Weights of a small transformer language model: width 384.
Each number is 128 + 32 x the weight over its row's rms, rounded and kept within 0 to 255. Layers, rows and columns count from 0. The size above them is the row's rms in percent of the matrix's.

# layer 3 MLP up, 768x384, rms 0.00914, rows 34-105, columns 192-287
size [ 92 102  90  85  93 100  84  94  91  96  92  83  96  93  99 158 105  87  92  93  89  95  83  92  93  94  90  96  95  90  90 151  94  98 162 156  98  98  85  90  97  95  87  92 118  90  96 103  91 141  93 221 104  90  86  97  96  86  93  89  93  85  98  93  92  90 105  98  95  93 100 109]
[[164 104  90 141 122 126 166  84 152  99 120 147 135 146  62 112 110 149 136 111 110  67 124 202 179 104 172 109  51  67 140 119 102 107 177 148 175 120 226 160 123 114 116 178  44 123 125 143  93 196 169  88 127 131  88  96 167 124  57 154 180 146 114 161  97 116 107 175 117 146 157 123 128  75 184  99 106 137 126  88 110 135  82 108 111 104 154 109  96 132 135 191  86 199 153 109]
 [114 148 115 226 168 128 118 152 117 140 105  93 138 143 136 129  79 137 171 118 152 151  52  86 105 100 117 115 131 168 122 127  63 129  94 132 129 130  94 157 156 132  97 165 121  61 147 142 122 183 124 113 128 181 107 100 137 108 123 111 167 121  90 153 174 105 123 101 127 139 149 145 134  35  46 123 147 161 181 158 118  84 102 152 156 154 128 129 151 111 127 104  84 142  78 106]
 [ 70  88 114 182 154 119 148 108 129 117  65 114 110 140 109  79 131  91 119 150 120 148 143  96 117 178 158 118 121 147  98 126 145 130 126 213 168  79  65 127  99  98 176 152 117 155 107 104  83 177  63 116 128 124 108 145  63 126  90 143  86 117 136 154 151  86  97 130 122 146 133 150 117 157 175 139 204 141 118 174 105 115 152 189  87 145  86 140 109 135 123  54 132  93 179 165]
 [ 99 193  95 148 114 126 103 154 169 105  40 121  68 140  96 136 122 118 137 131 141 170 151 136 182 131 125  80 151 165   0 113 116  99  87  79 149 130 149 115 109 149 142 109 151 175 109 130 152 138 103 141 129 128 148 180 106 113  79 148 109 143  98 129 132 149 129  79 123 159 112 130 127 128 149 231 102  56  96  99 119  94 160 108 161  93 113 121 182 112 126  80 132 139 131 200]
 [160 117 126 150  77 134 133 188  93 161 125 137 129  90 126 149 159 138 159 167 141 118 140 121 163  98 201  75 143 126  82 123 142 101 133 120 176  73 163 111 136 176  98 174 110 108 129 135  97 133 125  84 128 133  75 128 118 111  89 110 161 192 137 108  88 105 119 197 125 140 159 125 104 100 164  91 110 128 151 102 161  67  86 103  98  70 113 111 108 181 106 158 113 139 117 166]
 [112 125  99  95 185 122  92 139 141  79  86 151  78 154 151 102 134  88 131 142 139 147 123 121 135  83 124 130 163 104  73 135 172  80 135 168 173 147 166 132 100 127  90 102 136 194 136 161  98 138 139 124 129 167 102 111  66 140 174  84 123 107 162 156 198 185 149 122 116 202 162 130  88 131 166 152  90 143 119 120 138 144 153 141 113 178 131 150 142 134 125 186 160 183 153  91]
 [138 164 104 132  86 122 175  83 116 142 116 129 132 138 122 102 109 135 148 133  72  82 114 170  78 119  92  98 127 163 128  92 130 100  76 156 149 152 148  98 117 121 185 113 203 122 161  45 134 148 161 114 127 133  97 138  30 137  95 190 104 130 139 152 135 126 121 102 119 118 109 117 152 110 151 185 114 125 153 111  83 156  93 186  89 124  76 164 161 108 143 146  88 116 113 149]
 [106 177 108 180 164 127 114 137 115  94  80 126 150  80 150 135 116 135 145 117 174 144 129 148 143  48  84 100 125 104 129 154 134 142 103 148  96 134 134 118 222 120 173  85 156 132 171 167  86 130  99  89 133 163 156 126 141  90 135 107 186 100 152 173 160 111 155 138 134 116 107 170 179 149 100 169 142 130 122 100 139 111 116 111 108 121 146 125  77 157 137 120 133 180 136 158]
 [137 128 138 118 139 126 143 152  88  91 104 155 174 137 113 136 100 129 105 127 110 152 137 186 142  68 157 101 158 123 154 121 143 111 132 166 143 103 124  98  91 152 172 161 133 159 144 116 142 151  70 110 122  84 182  64 143 118  97 150 111 119 188  89 143 123 100 121 117  65 111 124 147  85 159 179  95 125 129  99 131 119  82 149  93 100 115 101  85 143 107 168  90 160 144 142]
 [150 195 100  85 135 141  88 107 126 179 146  97 128 110 124 195  92 133 128 109 111 173 114 140 111 108 149  81 151 110 143 163 111 139  66 142 145 181 132 128 144 116 161  92 129 153 140 164 150 114 122 121 132 132  96  78 139 118 112 103 105 140 114 124 204 137 116  99 123 105 108 107 163 108 154 148 154 153 161 130 188  95 124 132  99 136 200 159 128  77 135  80 174 158 117 110]
 [174  94 128 163 157 133 135 122 102 115 141 130 130  99 142  82 118 169 125 134 178 162 126 143 110 106 103 115 149 145 136 151 130 150  74 106 160 135 177 112 163 114  57 145  66  88 145  79 141  76 125   1 136 163 142 153  87 156  93 142 105  87 130 118 127 115 112 177 126 176 154  99 140 115 145 108 149 175 112  92 103 191 134 163  93  99 117 214  84 119 167 212 133  88 141 122]
 [122 112 138  88 117 120 145 124 136 176 109  95 118 130 129 133 141 140 101  98 169  75 107 126 125 115  99 146 140 146 168 136 146  99 130 133 153 137 147 132  68 181  91 121 113 131 126 104 115 161 201  18 129 117  91 149 145 139 122 136 106 145 152 139 125  91 119  90 123 141 117  80 142 121 100  84  83 157 141 145 163  79 147  86  96 122  53 135 149 111 115 120  97  34 176 113]
 [186 105 145 124 108 130 143 136  74 111 129  66  73 137 118 144 115 123 116 121 167 154 118 107 116 146 150  82 145  85 158 141  89 136 131 143 117 159  82 146 157 118 121  79 131 158 128 169 114 195  93 142 137 128 168 141  46 131 149 113  97 165 133 119 130 125 144 126 133 124 121  86 104 149 120 144 124 114  97 128 114 133 125 151 204 104 115 164 125 130 150 131 152 210  84 106]
 [125 178 137 140 111 129 153  60 153 122 134  92 148 164  87 153 128 130  57 119 137 125 169 156 157  32 109 182  74 136  94 122  81 136 137 145  90 104  57 100 154 135 177 172 154 141 114 162  92 135 118 175 130  83 136  77 106  99 159 112 133 155  82  92 125 138 101 151 120 115 142 142 105  67  85 128 141 155 108 169 161 112 102 185 139 116 191 118 149 135  89  94  83 115 156  73]
 [134 113 109 157 140 126  76  92 141  73 131 132  69 186 130  65 143 167 117 129  96 186 129 158  32 130 147 104 149 207 114 102 160 189 140 104 176 161 189 116 157 136 132 135 139  52 106 104 153  99 176 120 130 118 140  58 105 129 181 139 138 104  94 204 104 116 137 121 122 113 166  82 112 136  88 115 162 101 132  61 141 130 128 147 168 137 183 132 114  79 134 147  80 126 178 154]
 [ 64 149 139 146  90 186 125 213  85  96  59 125 163 109 129 127 128 103 118 137 110 106 137 115 166 114 111  84 124 139 178 143  84 144  93  87 142 104 131 131 179 127 143 156 110 125 126 141 183  99 128 142  53  81 123 119 119 108 124 103 113 150  94  83 128  98 179 156 228 146 180 119  46 116 148 114 180 122 139  68 134 145  52 172 108 126 155 149 141 108 105 115 159 103 165 122]
 [143 104 155  90 138 121 138 144 202  81 201 138 150 182 145 143 123 123 106 128 103  92 145 112  78  91 108 137 130  44 113 125  80 121 106 134  72 180 121 100 121 180 111 127 122 144 130 123 165 134 133 175 134 165 129 177 126 162 133  93 141  94  84 149 172 116 127 118 140 117 121  95  82 139 166 156 153 178 236 124 150 128 137 159 161  99 210 152 168  97 151 122 148  60  78 118]
 [140 130 157  77 108 132 102 105 185 143 151 127 127  80 105 160 135 151  82 127 135 155 139 183  81 116 190 157 106 146 111 135 103 116 143 104 159 176 135  90 160 132 111 107 180 172 107 115  84 132 176 174 127  99 124 173 169 170 157 136  92 168 172 151 125 124 145 129 135 184 156 129  98 119 111 167 126 102 120 123 141 161  99 132 189 138 152 117 132 100 100 179 161 119  88 127]
 [ 62  99  88 109 138 128 122 197 107 127 110 134 102 120 127 135 146 137 190 151  93 158 157 179 119 123 162 113  65 120 160 149 188 137 150 192 138 165  63  77  93  95 241 115 173 183 126 164 126 191 143 137 125  82 107 175 122 139  78 129 130 150 183  90 148 120 107 134 135 112 146  99 125 128 125 150  95  90 114 115 142 142 163 155 132 130  94 145 119 109 116 140 116 122 120 101]
 [132 139 107 145 147 127 162  98 137 105 173 133 151  70  80  83 121 151 114 148  72  87 153 128 171 168 155  89  67 124 110 107 128  92  89  79 137 105 114 126 151 146 154 104  92  71 125 132  57 123 166  81 128 122 130 110 148 138 150  94 112 126  63 107 154 140 120 150 129 123 108 130 103 137 144 102 153 116  78 129 141  93 178 143  80 136 100 117 171 125 132  46  80 130 106 109]
 [134 195 158 112 131 136 176 120 117 150 100 119 149 159 145  69 161 117  98 120 189  78 123 148 197  94  70 147  96 123 147 123  95 147 135 131 104 182 179 178 186 120 140  90 125 120 130  84 114 116 130 117 122 157 121 132 166  94 107 108 156 101 138 138 114 120 101 146 120 102  83 122 114 118 163 173 131  92 102 131 153 106 151 124 133 156 119 166 109 104 122 141 139  86 214 119]
 [ 44 175  74 185 101 124 154 138 135 146 117 176  92 141 146  85 128 158 123 121 123 110 126 160 134 138 148 187 137  59 129 115 124 146 155 167 144  91 156 189  78  95 180 115 162 202 140 183 213 227 176  87 120 143 112 120 109  97 122 148  99 129 145 141 107  93 155 144 108 126 146 183 152 151 111 120  87  88 101 142 141 128 157 155 110 151  91  96 136 142 111 121 118 208 114 119]
 [136 107 126 148 161 128  76 198 111  97 129  96 156 153 126 110 158 147 189 119 134  85 110 101  68 158 117 103 110 154 135 116 113 155 138  83 167 107  89  93 163 183  90 138  85  86 124 103 127  19 149 140 137 152 127 157 148 125 162 166 195 113 123 116 176 149 112  96 130 144 111 130  91 119 170 108 118 104 164  92 116 152 117 150 125 120  57 139 138 110 133 205 117 157 106  65]
 [120 200 102 135 126 118 140 106  73  89 123  51 104 133  74 147 104 120 176 142 161 148 172 176  93 151 139  29 144 165 147 151  97 125 154 112 114 105  74 119  97 131 144 121 106 177 140  89 127  96 184 119 133 108 127 129 135  83 143 100 177 118 139 116 167 151 145 158 132  62 143  88 129 115  70 142 104 145 105 159 164 113 138 109 173  92 130 151 169 166  96 107 172 120 114 121]
 [125 119 109 127 139 131 111 138 138  71 171 127  69  96 135 183 163 153 131 126  93 153 142 181 117 170 105 111  94 138 173 159  90  86 176 130  98 112 138 140 114 132 122 169  93 139 105 138  87 103 135 177 129 115  77 131 124 156 124 114 162 167 123 128 104 186 121 145 139  91 148 114  97  71 122  71 164 152  90 155 189 170 101 182 158 104 136 147 133 111 130 113 123 123 130 178]
 [122 151 149 107 106 133 172 137 131 178 148 140 177 131 158 142 110 105 185 124 166 158 123 128 109 165 202 119 156  84 139 120 118 114  98  92 111 106 159 172 127 110 110 103 112  88 128  93  93 110 135 154 128 133 194 179 149 121 108 105 158  93 134 175 141 127 131  58 137  68 124  48 143 121 199 125 204 156 110 139 112 105 125 149 138 118  56 156 155 136 105 112 144 139 158 169]
 [127  60 132 137 140 139 131 105 132 147 134 125 169 142 152 113 148  77 104 116 204 139 101 133 158 102 137 146 167 118  95 169 122 154 107 174  61 136 158 138 132 113  91 137 171  88 119 151 131 113 114 133 131 137 163 168 152 139 119 110 128 183 129  75 132 154 120 157 136  86 157 162 127 197 112 170 183  99  84 128 152 170 158 122 130  94 119  74 146 106 121 100 157 135 121 113]
 [117 148 148  92 106 125  75 121 132  76 170 117 156 169 132 183  68  64  71 154 152 142 116 182 127 131 167 168 159  91  98 106 127 144 104 120 173 127 113 116 196 130 202 127 132 157 127 148 111 134 167 142 130 122 142  77 116  77 169 140  70 114 105 122 185 170 136  84 129 113 125 140 184 154 128 121  99 188 135 130 152 141 122 134  98 148 190  94 124 100 109  71 129 183 123 171]
 [136 138 122 180 181 129 207 152 174 125 167 133 173 115 137  90 107 158 137 127 129 131  96 119 125 128 126 116  80 109 111 118  99 176  97 149 100 112 121 122 121 112 108 147 113  74 121  81 196  93 142 126 130 144 156 170 177  93 170 124 180 108  99 142 168 123 114 148 128 142 144 113 152 115 113 185 153  86  96 142 183  95 155  96  78 147 215 125 150 116 142 128 115  91 145 114]
 [172 211  92 104  68 124 112 144 149 114 105 110 146 125 155 180  76  75 103 107 140 112 114 128 103 132 133  96 149 176 172  92 139 134 197 124 155 102 146 107  78 106  99  64 137 138 119  95  97 174 137 169 129  96  63  96  62 105 156  80 117  99 123 135 105 145 120  86 123 165 139  57 130 106  93 128  55 158 132 131 153 122 147  86 127 145 201 152 166 162 118 157 144 148  71 143]
 [170  43 117 123 121 122 126 117 127 115 111 102   9 127 166 142 146  76 189 125  94 113 174  85 134 108 172 113 153  92 197  87 219 122 115 172  99 131 120 162 107 154  33 160 177 152 118 138 173 138 161 119 134 136  88 174  86 108  80 141 128 132 133 126 145 171 128 128 119  75 129 136  73 164 118  78 129 105 161 112 135  82 154 135  87 143 147 127 148 154 156 147 126 152 129 116]
 [113  98 130 142 202 101  93 145 205 159 118  80 148  71 143 166 147 142 170 143 176 124 169 192 174 134 153 112 139 120 108  72 147 122 160 134 100 134 128 126 106 154 154 147 135 142  85 100  96 117 103 164 117 101 110 124 134 141 123 150 136 131 168  53 141 129  96 122 140 145 190 144 178 111 165 161 137 116 131 119  74 164 101 128 155  90 136  88 140 120 130 110 123 146 118 101]
 [139 192 135  82 131 117 124 158  50 107  77 167 141 111 129  85 153  37 171 122 105 137 111 142 130 150 113 124 138 108 140 116 119 166 134 121 114 158  61  64  97 152 120  42 150 182 146 119 104 123 111  94 127 173 156 120 139 101 140 110 119 101 141 164 133 108 102 105 123 122 122 118 157 143 173 144 148 125 178 156 105 108 120 113  77 117 137 115 126  88 125 132 115 191 136 110]
 [104 107 154 176 100 129 183 161 143 182 128 170  72 149 109 139 107 149 148 110 117 106 152 113 132 134 114 174 211  70 158 158 137  99 128 108 112  72 113 117 126 108  95 174 145  75  98  76 145 112  45 165 125 141  94 183 132 148  82 125  95 133 166  98 164 108 123 175 128 160 108 155 148 126 101 161 159 182  85 139 157 127 124 174  67 155 139 126  78 181 123  98  94 120 211 137]
 [ 97 177 138 147 141 161 100 106 130 137 126 164 145 128  60 188 123 120 202 119  86 109 122 157 121 139 146 129 179 107 159 127 136 188 181 123 107 174  75 131 122 105 139 138 106 144 172 108 185 156 118 138 108 120 131 128 121  91  74 166 144  70 133  96 154 112  98 153 149 136 141 112 124 156 119 122 106  90 158  90 117 120 135 146  88 200 212 105 153 177  96 140 118 123 128 192]
 [130 140 186 175 145  86 151 101  83 129 131 131 126 139 207 134 112 152 130 209 162  76 156 136 111 113 165 100 144  94 134 151 116 164 173 181 208  75 134 126 135 177 174 131 121 148 136 176 148 148 103 155 184 144 169  83 108  95 151 116 122 113 115 117  95 114 161 149  62 110  77 153  74 128 114 139  91 104 125 148 127 132 133  85 130 149 128 122 138 110 131 116 104 121 101 186]
 [134  82 154 160 144 131 131 116 140 127 127 124 112 125 115  75 134 154  98 161 105 165 143 146  57  96 141 172 109  71 158  94 118 172 128  89  91 117  65 127  83 134 135 131 174 165 128 100 108 148  87 118 128 105 110 125 202  87 108 150 164 124 124  95 108 121 151 147 125  94 179 107 131 124 117  79 120 173 157  70 166 197 127 157 139  57 145 151  98 129 139 174 114 136 108 132]
 [152  72 128 125 157 116 165 116 150 136 121 195  83 113 138 119 129 156 133 135 110 145 129 108 104 124 130 175 200 157 115 133 123 142  60 157 118 140 114  96 116 161  50 175 128 134 138 119 113 167  54 145 125  90 114 150  89 131 164 137 121 127 102 118 127 102 171 149 127 103  83 104 100  79 137 154 123 121 189 108 141  91 126 143  86 158  96 178 151 149 142 130 119 116  79 137]
 [153 119 118  94  79 125 131 125 137  93 110 133 138 126 182  70 145 144  94 115  79 135 132 138 159 123 145 178 183 135  47 115 150 138  98 204 157 121 107 146 167 102 125 123 158  43 115  85 103  57 108  93 129 159  50 182  64 132 176 123 135 114 114 157  80 115 138 164 128 123 133 122 138 164 116 126 127 108  99 171  91  73 137 103 130 119 118  99  54 132 126 146 149 124 112 153]
 [ 84 182 104 137 177 134 132 110 160 157 136 160 208 142 155 119 136 134 124 131 116 135  87 196 153 107 121 121 113 133 144 120 132 127  93  92 180 124 132 107 193  71 102  70 103  82 144 176 104 125 105 148 124  94 140 104  79 160 142 136 126 119 182 176  61 140 150 139 136 120 137 134 100 132 152 157  98 121 104  92 175 117 151 161 107 130 113 148 102 152 128 175 132 127 136 129]
 [ 93 111 157 138 143 126 223 134 136  97 105 142 159 135 162 114 162 148 133 133 169 112 133 200 180 131 140 141  45 147 131 133  94  95 126 155  86 114 140 145  57 205 209 179 104 124 128 141 101 168  78 164 128 125 165  55 146  77 150 117 150 150 134 147  87 138 125 162 124 146 105 116 139 111 128 124 106 139 142 167 160 120 113 119 133 212 187 174 189  79 131 155 100 162 179 128]
 [128  85 163 134  81 121 124 112 132  55  98 113  56 156 166 166 129 129 130 117 100 145 122 113 183 143 170 148 157 161  50 100 161 184 160 150 124 139 181 151 107 125 100 138 165 119 111 115  73 139 100 111 121 106 127 131  83 168 122 146 118 136  99 143 109 141 144 148 118 175 156  95 131 133 148 119 191 135 124 138 111 132 115 149 147  87 120 137 130 183 128 130  68 173 171 165]
 [132 107 121 138 194 129 147 163  73 126 108 140 108 116 138 142 124 137 150 150 119 160 134 116 132 138  81 131 145 135  94 130 132 119 134 122 132  95  40  95 147 121 122 155 178  72 105 119  84 112  66 103 123 145  95 118 130 189 172  86 143 163 105 108 112 172 124 133 129 160 159 136  78  83 229 148 180 174 141 157 147 154 144 151 160 200  97 150 150 126  99 166 118 105 198 129]
 [112 131 112 117 151 127 150 117 141 116  62 104 130 136 112 111 142 203 163 139 162 121 104 182 170 139 150  67  99 135  80 117 151 136 158  89  92 130  78 112  55 158 121 126  90  96 136  95 123 174 142  96 128 154 154 112  77 177 148  47 148 100 123  98  97 158 120 169 133 127  96 104 122 145 137  95 120 153  90 124 105 141 134 194 134 231 146 180 179  91 145  97 105 150 131 134]
 [152 148 139 133 128 126 136  57 166  64 137  71 165 143  98 158 117 156 169 129  55 139 148 111 102 146 131  99  78 161 188 140 124 140 178 145 111 132 126 170 138 146 177 197  53 149 121 117 138 133 118  60 126  94 100 130 180 163 153 132 157 128 118 111  88 134 103 151 111  81 108  84 138  79 139 108 145 124 134 153 113 159  95 141 161 141 161 149 143 153 136 137 121 106  92 142]
 [172 129 147 126 159 125 209 101 149 154 154 132  92 104 110 219 171 128  60 155 115  82 171 146 124 127 139 168 157 132 185 157 141  61 124 134 100 160 113 133 108 194  90 184 100  85 143 160 124 138  98 130 127  73 178  91 170 114 130 103  95 176 160  70  97 104 115  55 116  34 111 106  97 108 111  93 176 148 146 149 155 175 134 136 100 186  80  81 111 105 152 127 123 124  88 187]
 [153 181 123  45 122 122 161  90 155 111 195  99 203 162 130 137 103 137 146 141  77 133 132 106 158  39  91 151 115 170 142 152  92 116 196 121  99  98 152 162 137 119 137 112 172 163 108 180 137 169 115 105 127 108 129 155 111 152 176 172 220 155 123 121 115 143 129 103 124 131  89 144 146  81 178 131 110 144 131 109 101  75 122 122 151 105 135 112 132 143 125  99 143 140 165  77]
 [168 151 131 112 159 129 188 153 151 151 178 176  97 120 107 164 104 160 140  72 145 111  89 124 103  83 200  93  69  61 160 117 129 165 107 165 147 179 157 152  69  93 160 149 113 117 114 173 100 163 113 188 131 149 135 127 140 129 167 118 165 115 114 134  86  79 148  64 133 111  64 131 161 112 137 156  95 112 157 125 113 155 145  97 155  84 191  92 109 114 131 159 138 122 187 136]
 [144  99 134 188 154 126 109 105 130  90 125 147 126 157 123 145 140 110 179 128  90 166 166 118 110 144 169 126 146 109 150  99 111  96  94 170 147  99  72 140 123 144 119 102 128 120 131 153 131  74 142  88 134  91  68 147 108 195  86 122 104 120  94 135 153  41 125 118 130 110 138 102 138 130  70 117 111 108 119 159 133  78 158 145 144 142 115 140  95 168 140  61 104 121 129  86]
 [ 82 138 117 195 113 116 166  82 138 138 161  92 164  82 136  85 157 109 131 130 194  85 169 141 174 181 121  96 211 135 165 187 115 143 120 135 116 135 182  95  55 159  59 174 154 135 145 103 133 145 119  89 178 183 150 149 103 142 136 124 143 129 133 116 113 109  74 147 124  94 198 147 163 205  79 143 104  86 140 148 147 138 139 153 111 108 151 124 178  88 132  85 110  79 119 154]
 [ 54 183  86 138 202 126 147 148  65 100 150 195 175 130 168  82 133 137 183 121 119  53 100 194 165 166 128  84 101 122 143  83 124 167  81 120  98 102 164 119  64 148 153  70 137  98 146 105 144 210 187 124 128 126 156 164 167 139 149  94 158 136 148 149 103 135 121 145 138  74 168 103 161 147 152 150 121 176  97 147 135 140 105 182 163  93 115 187 185  91 114 105  59 133 170 168]
 [129 139 121 127 136 213 139 107 128 122 137 172 124 116 134 137 112 126 151 130 147 153 122 128 104 143 119 138 106 138 136 141 161 125 153 125 136 152 100 127 140 147 115 165 145 112 176  70 148 135 122 135 255 108 125 117 100 180 140 130 106 142 131 120 115 122  13 108  56 133 163 134 143 134 144 122 110 128 143 100 135 157 131 162 116 153 165 143 123 140 127 127 149 141 110 143]
 [112 134 136  91  74 128 136 168 101 140  93 111 106 120 124 147 158 116 143 103 116 184 130 154 161 195 157  80 149  72 164 101  97  94 135 117 126 130 183 171 117 172 140  88  68 151 117 141 158 152 133 117 126 102 113  65  59  83 115 186 129 111  87 166 127 105 114  88 128 103  91  88 104 146 166 153 143 110 107 163 154 143 140  98 159 137 120  56 183 114 154 138 142 175 159 148]
 [139 149  95 120 120 125 167 132 126 165 182 120 176 118  64 119  91  34 162 144  94 114 130 122 135 157 196 190 122 131 135 150 172 145 101 167 122 102  43 130 133 144 129 160 150  70 131 127 115 153 123  88 130 149  70  89 117  79  85 120 205 152 185 110 106  86  91 153 130 147 125 158 138 151  87  86 146 115 150 156 104 119  96 112 105  91 115 104 113 151 119 126 152 126  99 104]
 [191 103 152  95 115 132 140 143 117  92  75 153 185 125 125  66 137 108 143 109 109 154 148 170 139 150 167  61  93  90  99 151 158 128 141 129 121 209 146 155 182  83 198 125 119 193 123 125 155 174  93 120 126 143 115  93 130 122 122 141 181 124 160 127 104 108  90 146 124 119 127 122 179 113 107  88 145 174 129  40 163 132  90 117  89 170  76 139 180 136 152 160 206 150  97  59]
 [ 89 176 120 125 124 129 155 130 130  72 158 116 125 157 127 147 113 156 142 116 119 227 120 124 101 143 153 119  88 151  71  77 144 160 153  91 159 132 104  41 113 121 173 120 140 134 143 124 140 105 139 102 129 134 115 114 161 124 168 177 221 149  92 113 130 171 141  77 129 113 137 133 142 147 131  95 101 161 112 114 154 129 112 164 151 127 146 139 138 104 103 175  86 145 150 144]
 [ 92  84 140 173 138 131 119 169 158 104 118 163 115 148 152 112 126  62 139 136 163 114 151 141 100 146 115 142 128 103 142 108 148 103 197 109 161 124 110 103  61 132 158  86 239 175  94 132  82  64 109 149 120 108 115 142 162 178 113  84 123 125 162  95  69 157 106 144 116 106 124 175 106 106 170 167 129 108 167 162 184 122 137 165 118  63 129  48 111 134 102  91 136  29 105  97]
 [142 122 145 165 124 137 181 115 124 129 122 163 102 131 129 186 129 149 128 127  88 178 136  94 110 155 168 159 158  97 188 112 167 126  78 117 124 150 146 111 140 103 160 132 101  44 143  93  97 122  57 149 135 131  93 115 111 115  95  99 162 127  89  48 110 132 122 123 126  83  78  95 138 131 131 157 109  95  88 128  95 112 135 148 153  97 106 141 113 150 111 128 183  83 133 167]
 [139  66 120 102 167 129  65  90 100 165 190 152  92 119 113 116 100 132  50 135 145 120 145  81  93 115 152 200  45  98 154 142 152  93 161 117 144 173  76  92 122 131  91 157  98 110 120 162 138  25 210 110 141 147  90 111 101 143  86 180 101 121 138 169 113 132 106 100 134 130 107 121 122 167  86 109 130 130 120 138 101  82 133 117 192 148 145 159  94 162 116 106 177  79  76 150]
 [139 177 110 160 147 120 178 127 168 170 130 134 117 143 161  90 166  84 104 110  75 173 128 113 143 148 148 185 113  91 157 133 102 147 122 106 116 119 142 170 142 148  90  98  97 163 104 137 115 124 149 122 127 134 169 152 130 137 147 136 127  82 121 137 136 121 136 101 118 141 147  84 128 130 183 169 113 146  75 130 106 147 134 173  94  95  47 162 108 132 107 126 148 119 160 160]
 [158  57 128 125 114 135 149 124 146 134 201  89 127 134 160 130 123 111 103 111 138  84 139 126 117 134 106 158 170  83  94 130 129  79  60 129 131 143 162  92 113 117 102 114 116 132 104 166 114 100 121 157 130 150 132 142  85 186  86 112 108  79 133  70 133 122 139  85 139 118 130 123 165 109 134  61 142 130  65  72 117 177 165 137 138  64 104 130 151 104 102  64 132 122 133 120]
 [195 143  98 122  70 123 126  87 166 127 123 140 119 123 116 163 113 129  44 116  76 152 135 145  94 159 136 163 177 107 106 125 158 109 152 166 112 162  93 106 119 106 157 122  89 152 116  81 127  85 104 155 122 127 133  79 149 132 107 146 159 109 124 105 155 118 121  60 125  80 132 128 148 131 160 111 146 148 115 196 133 198 142  93 181 109  46 113 143  96 112  91 133  52 106 138]
 [150 148 133 137 135 129 133  92 114 145  93 109 135 115 145 118 125 159 111 123 119 127  89 208  99 162 119 111 160 185 128 116 131 170 200 161  96 131 147  79 126 168 106 155 217 102 131 140 165 136  64 120 121 110 127 122 127 153 131 185 158 165 104 177  91 165 166 195 117  95 112 166 133 118 112 125 139 119  98 140 195 173 102 171  91  96  56 148 107 109 131 111 150 193 136 127]
 [ 53 136 114 151 126 123 132  81 202 154 155 124 139 105 108 144 103 109 114 131 116 109 139 134 150 154 143 182 153 115 134 138 117  91 123 105 189 136  99 217 156 125 151 130 141 156 131 143 100 128  89  94 123 139  95 148  53  83 139 126 138 115 148 115 138  97 144 125 127 147 142  89 145 147 128 126 129 126 129 148 108 163 166  95 128 173  97 115 141 100 106  82 167 128  92 175]
 [110 129 100 167 154 123 175  85 197 129 130 160  78 215 140  89  69 169 122 133 125 139 149 123 163  75  79 177 116  74  65 118  98 103 103 166 126 131 122 177 128 148 107 172 143 140 130 137 111 185 100 143 127  64  74 174 126 128 112 118 135 134 131 126 114 158 145 207 127 144 130 142 114 104  96 175 103 107 110 137 131  72 121 127 125 159 196 151 154 112 147  85 100 115 146 109]
 [197  57 157 163 119 127  80 129 108 109 147 124  67 129 145 140 157 222 133 112 187 181 141 141  81 100 171 155 150 127  59  99 141 144 134 139 152 157  94 150 142 142 168 122  87  57 126 139 132  86 120 158 132 133 162 129 119 204 169 112 112 130 107 161  90 105 147  86 132 122 157  93 128 189 105 104 112 170 170  83 119 158 139 141 191 123 109 138 109  95 128 126 106 122 173 126]
 [106 138 133 164 145 124 130 116 162 100 120 125 121 116 120 105  85  91 133 132 169 141 142 131 148 163 142 141 118  90 119  99 119 179  98 104 123  58 167 134 134 156 153  87 166 118 129 101 161 114  97 146 121  93 169  80 119 165 147 168 190 153 113 134 111 114 124 108 136 103 129 155 101 109 141 102 156 149 151 108 122 111 129 142  98  73 129  76 144 135 144 114  90 148 119  96]
 [159 135 148 107 126 127 137  96 192 122 135  95 184 140 189 165 122  97 112 145 183 189 143 154  92  91  70 167 199 195 124 174 172 183 102 149 113 113 158  98 118 116  52  89 124 125 144 132 124  58  96 134 129 170 135 196  57 210  93 132 111 125 171  96 130 124 106 169 129 155 129  79 107 185 122 130 123 146 141 108 129 123 138 154 165 119  88 188 135 150  95 144 141 152  94  95]
 [119 109 128 111 148 123 168  98 115 151 100  78 211 146  89 120 134  63 106 141 152 103 150 202 196 153 110 126 172 190 148 138 116 160 180 138 146 112 142 151 180 109 105 116 136 128 135  64 163 150  72 158 129 132 135 114 154  87 156 121 102 110  97 140 123 154 112 147 131 103 141 110 187 141 132  94 158 155 123 120 130 122  93 147 158 126  69 106 135 119 102 124 126 166 139 158]
 [136 131 119  94 165 121 150 104 130 132 224 128 155 134 100 124 102 127  80 167 174  63  92 151 100 151 151  35 138 103 123 140 129 127  78 150 139  91 154 154  80 171 172  74 101 178 125 103  47 124 199 135 131 109 147  70  98 104 159 121 122 140 164 126 109 119 123  98 123 164 127  94 146 148 119 115 194 184 118 146 142  95 166  64  95 177 167 183 135 162 125  91 129  96 101 103]
 [132 168 114  68 157 129 140  42 156 114 108 150  96 126 152 152 106 154 105 162  88 137 170 203  43  75 146  99 164  97 153 152 158 128 192 146 136 151 132 126  82  92 128  98 172 118 136  57 108 109 127  87 122 185 100 124 122 153 174  78 132  89 152 146  78 163 138 145 127 212 149 141 130 132 168 137 152 174 115 159 153 210 131 169 110 131 108 113  85 144 146 181 160 154 137 117]
 [114 137 120 156 126 139  91 148 120 159 111 115 181 146 111 136  92 178 115 150 107 141 125 149 182  57 109 127 105 159 133 112 159  73 151 104  85 137 117 112 142 141  69 155 120 160 117 176 102  89 152 179 127 124 138 170 172 174  65 127 137  95 150 159 107 106 124 116 144 131 127 246  94 130 177 164 121 139 132 116 128  89 117  84 129 110 123  95  88  99 123 138 134 119 168 130]]